Part of a small language model's weights.
Architecture: no position embeddings, biases, tied embeddings, ALiBi.
Training: a variant of SOAP for these matrices, 927M tokens.
Each number is 200 + 30 x the weight over its row's rms, rounded and kept within 0 to 999. Layers, rows and columns count from 0. The size before them is the row's rms in percent of the matrix's.

# layer 4 attention value, 512x512, rms 0.0771, rows 485-511, columns 128-191
125,183,211,221,204,165,189,163,185,242,191,195,168,167,240,152,203,252,210,142,224,240,223,207,180,201,293,210,176,220,199,183,204,205,169,201,187,199,201,211,189,198,187,244,208,165,222,194,193,146,187,171,170,138,252,190,191,228,216,211,163,242,138,179,181
130,211,166,217,204,171,177,195,197,151,183,86,141,231,182,150,236,159,220,175,215,214,177,195,178,212,215,166,188,239,170,208,193,213,169,260,203,175,243,255,161,166,200,160,235,187,219,206,219,268,217,159,246,216,168,203,195,199,201,200,239,181,184,231,250
125,218,204,147,154,185,128,165,210,190,248,183,224,209,241,207,196,224,207,261,174,218,231,214,221,198,167,207,192,184,158,205,238,239,192,239,88,228,208,243,194,176,160,163,196,230,226,247,186,190,240,209,208,211,234,193,172,214,206,175,161,160,233,197,174
124,197,201,164,170,217,180,238,176,193,178,233,217,194,142,170,256,205,185,250,171,208,215,225,213,230,179,175,135,200,260,234,208,185,213,214,184,247,207,146,195,152,209,219,219,224,156,206,224,184,248,229,214,171,153,209,257,217,206,227,229,182,234,237,143
127,164,204,221,230,148,185,167,151,139,247,209,179,238,244,204,187,184,199,207,150,224,215,175,235,188,170,212,165,172,171,206,204,188,159,211,217,204,181,147,242,175,239,154,186,197,232,151,251,159,210,187,171,238,233,175,220,240,164,145,160,186,212,232,134
123,211,198,229,201,223,228,252,161,228,165,164,268,215,174,172,219,196,237,205,224,178,181,287,201,206,133,247,179,201,190,178,184,195,196,184,185,182,251,195,162,194,144,150,210,184,214,241,166,199,196,161,180,225,144,178,182,181,231,206,192,212,170,186,232
125,195,222,160,200,173,235,228,165,211,227,255,200,212,219,144,165,178,200,188,258,206,186,234,218,197,172,206,189,182,214,195,201,205,192,202,203,218,215,225,229,211,236,228,228,206,200,162,156,223,227,200,218,143,114,226,197,202,235,225,211,239,209,152,201
127,178,246,198,219,205,218,198,180,291,244,223,174,143,167,192,196,209,207,182,181,183,190,141,223,211,164,208,234,177,169,185,192,253,228,161,191,201,224,184,240,176,192,232,191,156,212,240,160,202,185,160,278,171,219,202,204,210,228,174,185,196,177,205,214
136,238,252,204,178,189,193,198,182,217,242,137,221,236,200,146,192,178,157,212,269,128,230,235,220,272,174,206,182,182,196,191,274,187,249,162,258,174,175,208,180,219,201,186,205,160,214,231,183,199,249,192,184,196,157,184,181,204,172,201,184,172,236,152,209
123,218,202,176,214,267,213,172,177,186,223,191,204,173,198,198,206,245,161,219,184,188,205,217,209,198,206,193,178,203,148,236,218,211,191,191,168,195,233,184,231,214,223,185,221,190,206,236,241,182,220,197,178,210,191,195,142,249,192,197,201,221,158,212,205
132,221,233,213,224,173,225,196,206,222,239,220,178,161,154,190,204,241,166,234,213,188,230,191,171,187,183,172,218,226,158,141,224,184,185,190,193,248,202,170,213,200,210,236,226,183,258,222,163,177,219,204,186,203,193,204,202,211,209,221,153,206,181,172,179
127,223,212,185,184,158,183,165,216,191,190,222,188,178,206,159,266,200,158,258,193,194,205,241,226,175,178,156,165,231,212,211,224,199,181,208,146,141,187,140,247,196,241,202,91,252,168,183,217,236,169,158,195,231,213,172,209,180,182,168,217,210,183,238,224
125,159,181,230,201,229,190,185,236,205,206,276,227,187,149,168,200,202,164,187,208,194,175,251,155,188,216,172,225,192,215,194,266,211,165,148,187,223,217,213,246,179,211,267,233,206,222,178,194,198,167,206,210,202,235,176,187,149,198,199,227,315,207,213,213
129,158,173,170,168,137,216,223,183,208,276,186,231,232,216,158,194,197,192,196,239,197,197,196,190,223,232,191,187,219,233,224,182,194,187,208,190,197,170,143,207,186,196,165,196,240,184,210,158,139,228,206,214,177,220,246,229,142,218,204,162,214,211,154,223
129,147,205,183,174,208,186,223,236,185,257,155,185,162,183,245,175,213,198,151,161,202,222,179,221,189,231,224,188,186,172,287,221,195,178,247,139,186,165,198,210,150,216,195,199,195,174,195,167,171,163,192,231,161,187,236,178,198,228,183,221,140,195,204,211
127,165,208,221,215,175,208,166,230,234,251,140,145,259,199,213,225,188,119,197,158,168,221,230,232,208,173,160,180,228,229,196,215,193,190,203,239,174,170,201,156,211,201,197,204,226,159,259,218,155,242,236,184,149,198,222,216,220,225,205,183,217,200,185,246
119,196,208,183,204,239,221,135,178,204,219,217,226,163,229,202,178,219,231,197,262,193,216,213,238,171,213,187,167,201,235,253,242,211,211,168,160,209,175,158,185,189,181,157,198,213,203,177,144,206,187,223,228,163,147,221,247,155,153,199,178,118,190,153,164
132,200,205,196,179,226,226,228,165,191,214,208,221,209,235,193,200,221,186,205,228,208,243,230,248,134,201,188,186,137,166,196,212,200,233,149,233,183,199,271,192,200,197,191,203,225,142,201,253,164,205,212,219,214,252,230,214,218,206,226,202,199,165,195,229
134,175,161,223,197,199,209,158,213,182,168,139,184,197,178,201,197,313,221,168,226,168,207,231,154,198,151,208,215,224,203,175,228,203,200,150,214,252,174,160,191,184,200,226,200,164,191,240,167,193,262,182,183,200,210,202,249,214,152,261,94,221,218,221,209
123,159,222,186,240,190,145,195,212,151,220,122,164,240,224,216,261,169,191,137,182,215,272,233,205,184,266,215,199,195,204,215,194,173,157,234,215,181,226,182,213,209,166,184,132,172,174,155,241,199,250,142,241,205,213,209,138,155,199,211,215,224,183,226,187
135,175,163,204,208,217,163,185,197,133,240,252,240,187,193,221,191,203,154,185,216,207,198,179,192,222,241,204,219,208,221,249,161,201,231,190,135,227,199,160,162,128,180,220,151,217,184,190,231,194,174,246,198,241,174,215,171,224,218,202,224,210,184,187,209
126,201,195,213,224,169,148,244,224,252,203,215,175,196,238,204,188,198,163,216,206,192,222,135,189,197,194,162,201,186,222,193,207,181,211,200,224,203,242,136,169,194,174,191,203,212,263,206,234,222,173,160,248,212,183,259,226,208,261,238,188,204,150,176,233
122,181,223,215,189,143,176,177,213,217,203,195,157,176,178,211,215,147,221,153,193,216,181,251,192,207,214,193,205,220,168,223,187,230,217,182,178,178,200,247,187,183,258,224,178,201,151,224,217,188,263,192,217,253,154,190,136,189,199,193,201,171,178,217,200
128,258,203,209,211,229,190,205,213,168,179,183,176,201,178,186,202,201,256,184,188,174,256,225,208,215,207,186,169,212,178,205,195,193,199,221,168,188,239,160,202,178,172,210,205,245,224,248,201,198,205,162,224,212,243,149,185,192,171,245,204,217,249,155,169
124,163,202,210,185,224,184,192,194,196,154,149,171,213,238,206,200,124,190,219,215,176,143,241,222,158,202,204,149,191,232,192,196,237,170,234,167,139,159,225,127,155,231,202,214,183,233,239,188,157,232,237,211,144,92,236,211,168,180,234,182,232,216,207,183
122,246,207,185,208,169,220,195,161,190,243,215,170,225,167,199,213,185,221,236,165,195,150,188,235,222,227,195,230,243,198,187,141,199,195,214,162,181,203,202,198,180,213,188,179,155,217,163,255,196,200,190,150,180,252,185,199,225,202,194,163,217,196,151,148
132,195,171,175,239,218,171,191,186,212,179,240,170,191,231,185,182,192,175,210,228,205,190,201,205,209,201,226,211,222,179,168,185,211,228,236,191,267,159,138,193,243,173,180,218,211,193,153,210,187,167,223,159,174,163,236,171,211,183,214,208,205,231,189,234
# layer 4 attention output (transposed), 512x512, rms 0.0712, rows 485-511, columns 128-191
136,197,191,260,218,233,248,217,216,181,227,204,157,190,223,180,227,227,217,209,236,223,221,197,175,233,202,197,215,217,192,221,188,176,187,216,166,230,162,180,204,179,130,182,214,181,177,221,134,212,202,237,230,218,173,244,235,209,221,227,206,221,204,182,212
134,225,163,226,188,209,106,201,233,232,253,275,204,229,231,207,238,174,249,197,193,186,176,238,231,208,182,199,222,231,263,162,247,252,193,230,221,221,172,206,161,178,159,282,198,176,229,179,138,159,186,240,194,217,171,218,217,203,196,155,269,264,253,231,192
132,187,204,243,194,227,179,191,197,213,203,220,254,160,203,191,182,178,179,202,244,207,154,151,164,196,231,199,183,190,139,210,231,222,261,219,204,197,236,266,226,210,175,196,157,238,201,156,293,182,201,235,242,169,207,234,205,205,205,205,202,221,203,174,262
140,200,230,213,227,218,189,199,236,199,206,196,159,219,178,201,134,223,178,128,190,208,193,222,183,226,258,171,182,168,209,206,185,167,164,171,230,224,155,202,213,259,176,170,218,192,198,164,191,161,188,232,162,194,225,161,202,173,203,173,159,243,207,197,166
134,211,187,192,163,211,182,193,207,190,187,214,246,187,209,210,225,204,230,185,240,174,195,230,194,195,196,232,197,150,210,202,242,201,208,265,218,205,172,171,175,190,210,197,227,215,229,228,162,147,198,200,207,174,224,121,171,182,229,216,204,200,173,207,197
133,184,179,220,194,187,153,225,215,210,159,179,208,204,195,208,192,204,270,211,202,170,170,173,267,269,135,212,210,186,186,238,186,186,182,183,200,211,184,180,175,242,190,236,201,185,198,209,233,148,229,195,190,191,225,205,177,195,189,223,225,229,239,204,208
132,216,140,198,198,259,150,224,218,210,204,156,168,196,160,168,241,147,302,257,201,173,201,151,221,242,194,195,219,202,185,207,167,202,197,199,172,228,243,248,119,232,177,227,211,186,215,230,127,201,164,221,220,190,197,228,169,218,208,221,174,257,187,232,206
137,226,216,188,185,184,167,191,234,213,203,189,206,221,202,237,251,197,171,190,210,227,213,237,207,184,195,229,245,196,149,232,133,234,226,169,246,220,176,154,193,239,203,159,252,234,178,209,248,203,225,232,196,150,183,205,180,164,185,168,232,262,208,214,219
137,203,215,223,261,189,179,120,198,159,177,205,220,218,199,163,173,183,193,152,182,149,196,192,221,189,175,207,216,196,181,251,181,261,166,195,246,214,208,201,242,181,198,149,186,163,233,155,222,196,195,183,162,242,235,228,231,226,212,197,208,218,242,220,125
138,202,222,223,184,185,246,204,272,218,172,155,225,198,259,150,191,245,192,223,173,197,226,249,207,232,213,184,194,220,175,151,203,199,185,230,186,198,168,196,192,228,199,259,171,220,171,214,243,189,195,163,156,215,235,205,205,198,182,236,249,204,145,235,246
135,213,184,217,294,235,245,182,189,189,185,171,140,197,221,144,235,203,110,187,170,174,177,187,199,232,232,221,234,168,226,235,218,220,207,170,209,255,201,189,227,233,191,176,198,195,181,206,264,210,173,256,208,177,206,197,214,214,200,200,215,189,214,227,158
139,206,243,189,191,258,199,221,164,229,181,242,146,216,186,223,187,170,153,188,271,199,169,210,186,173,182,238,169,243,209,200,185,198,196,199,218,237,197,217,162,207,273,164,188,167,190,231,263,167,175,243,218,173,168,205,250,276,226,175,195,248,147,141,199
140,199,112,219,202,175,263,188,223,205,246,172,194,178,263,211,210,170,208,199,249,194,196,120,171,213,205,213,219,233,236,211,153,108,314,216,240,169,212,205,248,243,190,217,179,242,210,170,197,191,142,207,211,210,190,214,177,154,155,224,157,156,221,230,195
139,200,158,159,159,156,198,197,217,200,197,209,217,163,250,196,218,228,201,163,140,175,165,232,191,200,242,248,202,246,167,190,160,174,179,196,221,167,214,275,249,196,217,156,255,188,221,178,199,243,202,264,164,228,234,197,228,210,214,160,175,174,175,187,199
134,222,239,130,232,231,221,231,180,173,212,201,261,227,201,198,195,196,198,163,217,172,203,216,229,209,208,205,196,208,123,217,235,170,166,249,177,226,161,169,159,118,186,222,204,200,213,213,209,198,233,205,200,235,226,187,206,212,206,231,177,192,163,204,225
142,186,175,254,202,239,182,254,210,177,161,245,209,186,194,206,190,186,220,203,199,173,214,220,191,193,168,205,199,187,202,210,227,168,205,200,151,262,228,228,203,237,192,158,162,205,189,181,162,218,235,188,195,216,208,185,259,200,220,220,222,200,152,182,158
146,192,205,225,149,165,210,155,147,185,233,216,157,196,206,221,196,205,164,182,134,223,216,175,195,242,216,168,260,205,250,189,220,168,232,194,172,218,157,236,152,188,193,261,215,182,150,203,193,199,229,221,199,239,244,180,150,191,213,229,201,226,207,214,209
134,175,182,116,153,190,224,211,212,232,212,229,147,185,238,221,155,190,256,185,227,198,235,172,218,206,200,221,189,212,238,150,226,248,234,200,207,177,188,153,210,204,211,220,236,201,212,178,208,245,199,180,163,218,200,214,198,227,252,196,237,178,221,245,226
141,216,195,160,215,252,204,169,274,192,224,156,178,209,208,218,207,179,178,164,208,192,159,184,224,227,174,179,212,178,126,212,187,193,209,167,224,111,229,239,209,226,238,210,193,201,201,203,196,157,178,148,239,229,200,210,254,184,272,137,232,227,201,262,202
144,201,160,181,207,229,192,218,248,219,213,166,168,230,191,230,178,129,193,271,249,237,221,181,191,197,183,206,217,173,155,177,182,220,199,211,128,172,259,159,194,192,169,187,193,223,204,248,251,227,170,205,139,184,196,223,258,160,191,176,159,180,234,177,147
137,212,218,215,187,291,186,298,186,220,198,217,154,194,262,216,196,194,212,261,229,199,160,197,185,237,210,224,211,226,239,159,191,242,194,184,203,208,206,236,226,209,195,212,185,229,171,201,229,195,177,165,203,188,209,161,203,213,206,179,209,193,229,264,182
137,162,197,226,215,243,208,167,273,219,238,246,207,208,206,244,263,219,258,201,186,208,198,213,228,194,229,176,234,185,176,128,185,190,206,201,218,223,249,191,227,117,268,196,210,230,178,181,204,195,151,150,219,211,163,208,208,212,179,207,257,154,249,158,218
138,200,185,203,154,217,185,263,169,196,167,145,195,192,194,200,162,211,167,232,202,169,200,256,209,227,153,179,189,219,202,183,188,152,203,224,174,206,220,175,237,179,215,171,227,221,194,185,207,172,180,204,183,195,215,158,239,222,188,173,198,237,226,224,182
143,155,230,260,241,165,248,247,161,183,197,198,218,180,214,153,194,209,204,201,203,182,219,208,187,209,247,199,186,142,196,195,203,145,174,146,213,191,196,186,215,229,201,270,216,159,215,180,153,210,215,175,196,139,239,226,142,119,213,211,183,218,227,205,175
135,189,169,251,218,195,191,206,223,173,248,257,206,186,169,141,192,225,183,159,182,205,218,196,237,174,175,190,200,194,188,199,149,228,204,173,211,166,223,206,186,257,205,184,161,196,230,224,192,225,210,170,254,163,218,224,176,212,168,192,206,216,205,150,212
138,172,171,124,138,222,224,217,221,226,211,251,194,184,192,229,131,205,185,228,237,213,222,194,155,217,200,205,165,171,244,186,203,253,206,224,236,197,286,181,229,179,236,168,217,180,200,227,202,153,227,170,233,186,227,246,188,203,145,179,192,197,162,218,231
143,191,176,220,160,174,229,213,194,256,237,260,212,164,183,203,163,209,200,207,208,200,211,251,167,226,230,192,227,178,211,160,206,177,192,197,99,162,217,219,208,181,183,214,189,180,180,208,187,170,189,142,193,169,215,178,196,188,201,228,162,246,148,220,191
# layer 4 MLP up, 2048x512, rms 0.055, rows 0-27, columns 128-191
102,216,156,210,229,180,246,218,172,211,219,246,207,225,241,236,157,213,235,127,199,241,232,200,226,170,204,113,177,153,212,177,225,149,163,197,209,152,226,190,230,255,187,149,192,217,181,247,216,198,225,227,203,230,206,263,273,163,186,205,254,228,228,225,197
101,188,235,236,226,255,217,191,207,153,144,207,220,189,212,195,236,239,243,186,132,196,215,217,239,182,210,265,159,199,257,221,192,249,152,221,212,196,182,167,171,230,146,258,173,165,190,167,173,219,193,168,231,188,239,194,217,128,233,229,207,185,153,166,201
102,217,171,247,170,194,210,195,166,178,197,178,230,143,162,210,141,181,240,163,228,186,164,158,202,167,194,184,249,236,192,184,209,166,186,234,186,191,247,195,205,192,195,221,245,191,214,179,216,211,186,239,213,184,203,181,143,208,173,218,175,180,197,183,226
096,180,207,230,216,180,199,195,154,170,189,227,160,180,224,257,216,193,206,209,253,174,171,173,210,202,246,193,78,201,177,186,219,200,159,204,249,237,205,168,190,177,199,159,220,207,176,194,227,172,168,173,199,157,195,205,199,221,162,244,190,180,193,213,209
100,190,173,153,215,243,238,180,166,227,215,201,198,222,245,207,166,209,270,188,263,186,204,189,199,226,166,197,184,219,232,205,215,226,199,164,220,161,203,184,175,275,228,159,181,187,183,151,189,183,149,173,228,225,209,224,164,225,144,213,212,208,252,188,198
106,227,190,176,199,242,253,227,246,177,150,190,200,169,158,194,199,196,209,148,210,197,131,248,136,165,178,214,154,181,220,208,156,169,185,171,223,212,211,151,192,169,230,258,188,191,159,218,158,191,225,195,163,186,212,197,127,162,256,171,250,184,173,196,158
104,236,165,226,196,217,189,216,208,188,170,197,247,200,233,174,189,204,208,142,255,200,167,243,237,214,203,239,158,140,159,197,209,276,244,226,200,192,215,189,221,267,213,256,214,265,181,193,183,182,206,160,234,205,255,146,206,153,207,145,200,187,226,178,196
094,191,237,171,179,193,236,252,213,224,176,173,174,262,182,208,208,177,196,193,178,176,148,219,213,157,217,240,215,204,209,177,197,203,245,225,159,128,148,183,223,199,241,199,205,193,225,151,195,213,240,224,228,169,182,220,207,210,211,215,202,188,217,209,185
095,210,205,202,233,244,160,242,238,218,235,247,205,186,182,166,166,261,190,226,166,207,199,220,180,163,207,199,120,175,220,184,279,160,182,183,176,212,187,186,218,175,221,192,181,191,159,181,231,175,210,167,170,210,159,234,186,194,184,165,247,225,214,218,207
090,202,213,179,186,179,174,161,162,227,181,230,213,205,210,214,171,205,231,218,237,168,179,212,152,227,228,220,179,205,212,203,191,247,227,199,174,228,175,199,205,160,232,184,189,198,204,207,190,209,161,216,144,170,215,214,243,243,131,221,188,229,236,197,161
101,156,230,149,239,209,175,235,209,218,160,181,225,203,189,173,225,187,155,226,257,287,171,212,172,217,228,180,171,242,247,208,184,202,211,186,201,219,249,196,207,167,128,206,224,198,192,192,165,184,240,205,206,240,172,220,198,163,234,152,194,241,235,205,198
106,170,209,272,194,178,180,207,209,229,177,230,108,195,206,198,161,182,194,187,180,241,218,162,220,171,176,217,194,164,213,209,166,245,262,142,201,231,205,213,223,193,187,158,215,208,207,166,188,197,190,145,169,190,200,144,239,216,199,194,182,226,156,226,219
114,175,194,242,166,173,176,193,179,240,201,231,195,253,206,261,159,212,212,162,229,224,178,186,208,175,203,181,175,169,187,201,235,200,254,175,214,190,250,229,158,198,190,190,166,225,263,199,174,220,159,184,190,142,231,237,204,239,176,198,188,145,185,220,195
101,227,183,166,241,119,184,180,177,246,209,187,191,227,248,236,164,168,218,247,181,211,139,246,206,193,199,231,151,185,179,151,249,207,116,222,240,220,169,130,179,194,236,233,186,181,160,198,166,175,181,114,185,205,248,189,203,147,199,187,220,196,180,165,169
103,187,157,184,224,200,195,188,224,192,202,199,244,189,228,247,154,197,200,225,213,168,211,177,250,177,227,243,161,233,195,160,171,212,185,168,136,206,196,197,181,213,258,204,183,216,151,222,162,182,203,130,245,165,138,186,178,170,220,231,157,210,220,190,189
095,234,242,230,241,221,158,145,174,190,212,169,159,182,195,198,175,212,198,201,235,196,216,259,174,179,177,214,114,265,170,202,228,197,195,158,242,215,241,241,171,163,171,164,202,184,223,215,159,244,183,162,203,172,238,186,181,167,186,176,199,211,199,201,180
100,199,188,196,236,189,241,232,187,210,203,179,172,203,210,190,233,218,180,204,209,179,199,227,144,214,221,254,118,204,202,216,261,226,178,246,167,222,185,185,179,199,151,200,229,179,215,247,229,235,200,202,184,154,197,211,170,203,218,220,233,214,220,182,168
109,188,147,199,241,181,190,203,182,203,194,196,204,224,228,182,216,183,196,142,242,172,198,211,245,236,230,212,138,157,213,200,173,163,223,217,191,253,210,215,192,182,220,195,206,205,200,217,220,232,185,215,182,200,208,204,174,125,183,242,212,197,195,166,149
101,170,210,247,203,267,194,186,239,201,204,200,156,183,175,165,264,222,223,176,177,187,149,177,200,215,185,251,200,211,163,229,175,149,242,154,255,234,233,139,196,282,143,183,108,221,234,184,178,198,189,184,216,171,273,207,210,222,191,275,199,158,193,178,231
104,142,175,167,135,191,198,195,210,184,203,165,251,170,197,136,208,173,200,208,218,218,209,207,245,188,197,172,170,183,207,176,146,201,193,214,220,228,203,182,153,202,213,219,236,286,215,223,225,225,214,182,226,192,166,184,174,211,261,216,211,181,184,165,184
105,219,214,189,172,206,200,212,133,225,212,251,199,178,207,238,156,239,243,179,204,241,256,196,240,173,201,196,130,185,167,218,164,157,164,255,193,177,155,158,177,173,215,227,241,214,175,223,220,185,200,184,215,167,152,240,188,200,182,183,210,150,210,205,216
093,186,202,240,235,238,193,160,227,208,182,216,235,193,185,219,291,189,223,207,165,159,226,260,165,221,214,208,184,184,202,203,190,242,206,287,190,178,226,210,248,220,201,168,181,207,190,200,225,174,170,198,158,254,189,220,208,166,198,182,155,218,157,220,258
102,237,171,202,233,170,192,178,169,223,192,168,158,276,202,159,175,249,181,176,213,170,228,215,150,151,220,190,147,187,209,191,145,218,142,220,152,178,184,189,158,213,226,219,176,149,244,238,213,225,193,182,214,203,182,189,208,194,185,155,233,225,206,178,152
107,230,165,153,240,203,183,202,231,219,187,170,238,220,156,225,178,161,183,279,181,179,186,266,189,168,202,187,164,171,227,193,207,272,178,171,237,223,155,183,184,176,182,206,182,205,203,201,192,165,150,234,128,182,221,186,228,179,175,257,157,173,244,215,157
102,186,224,211,234,216,207,228,207,171,212,177,196,244,165,189,143,243,140,239,187,230,190,151,218,225,165,225,131,248,209,178,198,161,191,236,220,226,162,188,228,224,249,203,191,260,247,174,135,209,215,140,215,248,151,210,177,244,232,193,189,217,170,205,225
086,189,211,223,171,254,193,183,244,187,158,230,215,165,200,197,166,189,217,200,182,199,176,192,187,168,190,205,110,264,182,149,195,192,177,205,205,213,258,212,236,198,172,168,172,162,174,172,233,218,178,227,213,196,164,272,245,172,159,148,168,215,232,182,188
096,197,237,257,236,232,205,182,176,154,144,216,184,140,176,163,248,242,248,225,187,196,245,226,184,210,148,241,124,189,195,217,145,197,180,214,150,202,174,207,223,157,142,159,171,215,229,202,148,214,181,165,212,211,149,165,232,213,216,197,223,192,188,194,226
108,191,262,227,226,219,147,127,222,232,191,210,233,234,196,229,223,207,219,186,166,167,168,208,179,171,202,271,150,227,131,180,192,206,174,236,164,256,196,228,151,229,217,206,195,188,203,263,224,136,262,212,209,215,220,222,201,146,248,181,201,268,205,183,177
# layer 4 MLP down (transposed), 2048x512, rms 0.0835, rows 0-26, columns 128-191
104,229,236,180,185,173,175,194,191,183,241,202,219,187,212,210,210,164,161,217,190,233,240,179,196,212,209,212,296,189,219,242,233,161,234,216,264,252,192,203,175,226,162,198,185,223,229,178,241,177,194,235,190,208,139,216,195,204,216,168,170,177,205,157,165
097,189,170,162,214,218,216,198,152,210,214,157,158,186,151,182,197,219,192,150,170,207,157,213,201,191,177,214,206,180,164,175,240,213,188,222,187,228,221,181,165,211,220,172,192,111,216,179,192,186,219,211,150,229,185,199,232,228,192,178,194,188,199,215,197
089,208,199,177,165,155,177,194,191,215,197,198,233,161,168,156,189,223,183,170,197,195,220,215,233,203,227,211,130,181,208,180,232,182,201,239,178,185,192,178,158,158,173,164,226,269,217,224,203,192,200,221,175,157,213,219,169,229,191,190,158,260,171,212,211
094,216,236,191,215,271,126,222,206,135,146,194,173,208,159,209,184,137,215,207,194,247,200,211,226,204,214,201,193,236,191,220,226,182,230,179,229,172,254,231,206,148,187,259,190,248,216,186,212,204,178,191,256,204,222,177,265,180,215,199,217,247,170,222,229
094,187,216,190,195,209,262,226,207,251,225,192,216,199,182,193,191,196,172,200,179,170,188,173,170,145,178,203,218,249,214,196,198,231,215,193,231,221,190,261,243,211,144,188,194,194,187,212,180,217,169,186,162,213,184,218,295,167,234,253,208,159,179,189,264
109,172,213,207,261,176,187,159,172,232,160,174,166,221,203,221,226,241,165,183,176,231,194,215,224,195,174,218,280,175,249,154,193,172,247,177,185,196,175,209,188,171,180,253,217,198,203,197,183,193,196,145,225,210,244,248,203,233,184,112,235,203,188,175,194
105,200,186,214,192,189,147,183,166,209,200,172,200,113,188,187,265,173,255,212,214,206,170,197,197,248,200,191,246,236,186,206,210,220,206,174,199,163,159,179,183,279,179,229,193,186,132,248,201,235,233,163,192,205,228,208,216,207,190,202,199,180,178,222,188
104,205,149,211,187,252,183,224,217,260,173,202,186,220,169,206,162,227,134,219,165,202,198,220,202,199,155,227,281,226,180,190,180,211,211,177,167,178,223,215,146,191,168,209,258,175,266,244,167,280,203,201,213,136,177,235,222,194,186,142,191,145,181,169,199
094,184,190,198,173,228,204,181,220,120,183,170,178,212,182,171,197,212,220,204,196,192,208,153,196,209,254,186,240,196,224,160,164,228,235,226,195,192,222,172,195,172,183,213,233,230,285,218,187,202,169,185,235,192,198,172,152,263,218,199,245,139,179,218,151
097,188,189,187,224,203,201,190,232,153,254,205,120,148,204,191,205,241,190,171,162,169,222,186,226,214,178,184,195,205,227,247,181,173,139,175,236,192,212,201,157,215,200,176,192,246,121,170,190,172,178,213,207,253,200,175,161,137,252,206,202,192,195,178,191
100,197,199,152,227,241,197,188,187,219,229,237,229,189,202,172,205,193,194,202,227,154,191,268,189,202,190,158,265,252,193,198,208,184,191,246,228,181,216,185,171,158,151,176,177,171,168,153,205,209,280,180,208,240,189,198,143,192,192,137,187,205,234,239,179
114,191,190,218,161,230,185,226,227,177,164,197,241,177,138,203,191,213,196,238,177,191,243,185,211,143,178,190,269,150,229,162,181,194,193,143,158,107,253,252,202,157,185,181,203,221,207,259,191,282,197,216,179,209,221,217,213,188,226,224,180,177,156,168,170
120,185,180,185,231,235,180,196,147,204,197,235,163,225,176,210,184,256,188,204,226,192,167,193,220,169,193,171,254,155,162,213,255,200,218,219,261,176,152,232,184,227,206,201,204,179,267,219,174,205,194,219,211,236,178,206,194,229,216,176,231,137,213,204,198
096,113,165,212,223,209,191,149,154,199,186,193,199,241,156,205,190,168,168,226,159,234,252,185,196,177,290,203,244,187,202,233,202,259,202,198,132,196,209,235,218,177,225,169,210,170,171,260,229,183,204,233,184,203,193,204,178,227,181,230,213,208,187,211,166
105,161,158,200,202,164,183,202,209,198,172,170,224,213,251,262,187,142,148,200,212,173,173,167,191,207,207,235,264,180,189,151,202,168,246,215,153,214,173,223,218,170,219,209,172,225,185,231,146,180,226,176,176,193,174,209,170,165,254,171,234,225,167,192,208
095,177,184,234,222,202,186,222,234,222,197,159,191,228,187,159,180,144,210,195,184,211,147,179,212,204,225,215,160,232,177,185,228,194,204,183,177,156,180,165,248,146,233,213,219,237,194,164,186,206,207,195,178,218,209,220,189,184,240,229,195,144,187,199,242
105,143,179,167,197,234,227,164,216,235,227,201,265,210,237,238,180,190,238,182,205,181,148,187,104,196,193,226,243,228,212,216,197,187,224,211,193,130,99,227,184,151,156,183,208,131,168,224,199,200,190,135,166,189,166,219,225,237,237,226,203,180,192,166,196
099,155,201,172,176,185,156,230,186,203,204,220,216,196,212,169,203,197,218,226,219,153,216,250,242,187,196,175,218,201,163,221,207,210,171,182,184,226,188,197,209,201,202,212,197,161,215,223,247,204,183,211,123,172,191,234,201,184,213,192,193,147,218,220,149
100,187,206,206,167,245,195,163,221,177,226,191,200,232,254,189,210,227,219,201,227,229,117,211,173,133,182,209,234,178,225,166,194,239,201,206,166,170,220,206,188,256,184,168,168,181,154,182,221,168,235,137,210,201,187,168,227,239,245,213,232,151,228,195,252
091,163,149,192,192,212,231,190,169,194,157,161,201,196,186,216,181,146,198,222,192,232,232,174,247,254,190,183,474,217,184,213,179,223,281,255,179,161,195,240,205,189,203,209,178,196,160,215,181,222,179,247,205,261,186,181,206,197,193,177,212,147,195,197,221
102,185,178,181,215,172,205,167,160,198,182,133,207,175,214,210,164,179,179,218,195,211,235,204,196,195,150,255,265,176,159,215,208,186,178,246,279,172,208,203,252,179,154,205,168,207,214,158,166,171,211,191,192,163,157,147,210,231,212,170,245,195,219,161,213
103,207,183,221,226,183,163,153,171,196,198,103,196,242,195,184,211,194,147,203,197,169,177,157,185,206,232,210,211,215,166,227,217,200,229,188,198,227,221,206,190,190,154,210,181,189,200,241,216,216,193,201,222,219,223,226,248,193,215,227,225,157,145,156,209
100,189,169,146,217,180,195,203,196,177,256,225,191,179,225,213,269,189,218,180,233,179,202,180,217,186,149,203,256,183,225,212,194,147,208,230,190,186,175,193,211,214,251,209,172,167,140,187,194,186,186,219,216,214,137,243,203,212,156,178,247,199,186,164,183
105,149,214,189,260,212,183,233,220,167,196,175,236,214,176,155,170,149,225,171,160,206,208,221,212,142,230,214,238,188,207,219,198,212,128,210,199,170,225,179,253,155,147,199,215,164,159,181,189,239,197,180,195,184,165,236,186,164,186,239,202,185,234,176,214
094,168,226,156,220,215,181,174,187,210,227,186,165,149,207,172,176,198,200,206,165,175,172,181,188,199,151,245,220,192,190,218,200,200,253,203,270,230,139,175,229,220,272,198,236,197,198,166,183,246,208,259,248,230,199,214,221,197,196,175,206,172,214,193,209
094,238,141,178,165,152,190,183,138,231,160,165,211,193,163,197,195,213,150,125,220,243,165,260,199,223,193,204,212,199,227,220,177,177,240,200,216,173,180,224,192,176,207,169,147,191,229,219,171,277,224,196,188,215,196,167,208,194,201,194,203,171,239,255,210
090,195,249,160,229,162,223,159,219,249,173,213,209,215,221,219,187,186,215,199,200,187,198,218,231,183,224,219,171,241,145,166,132,209,185,237,176,206,159,227,218,178,157,173,145,170,206,210,186,170,159,237,210,183,201,242,172,212,195,157,158,181,222,177,167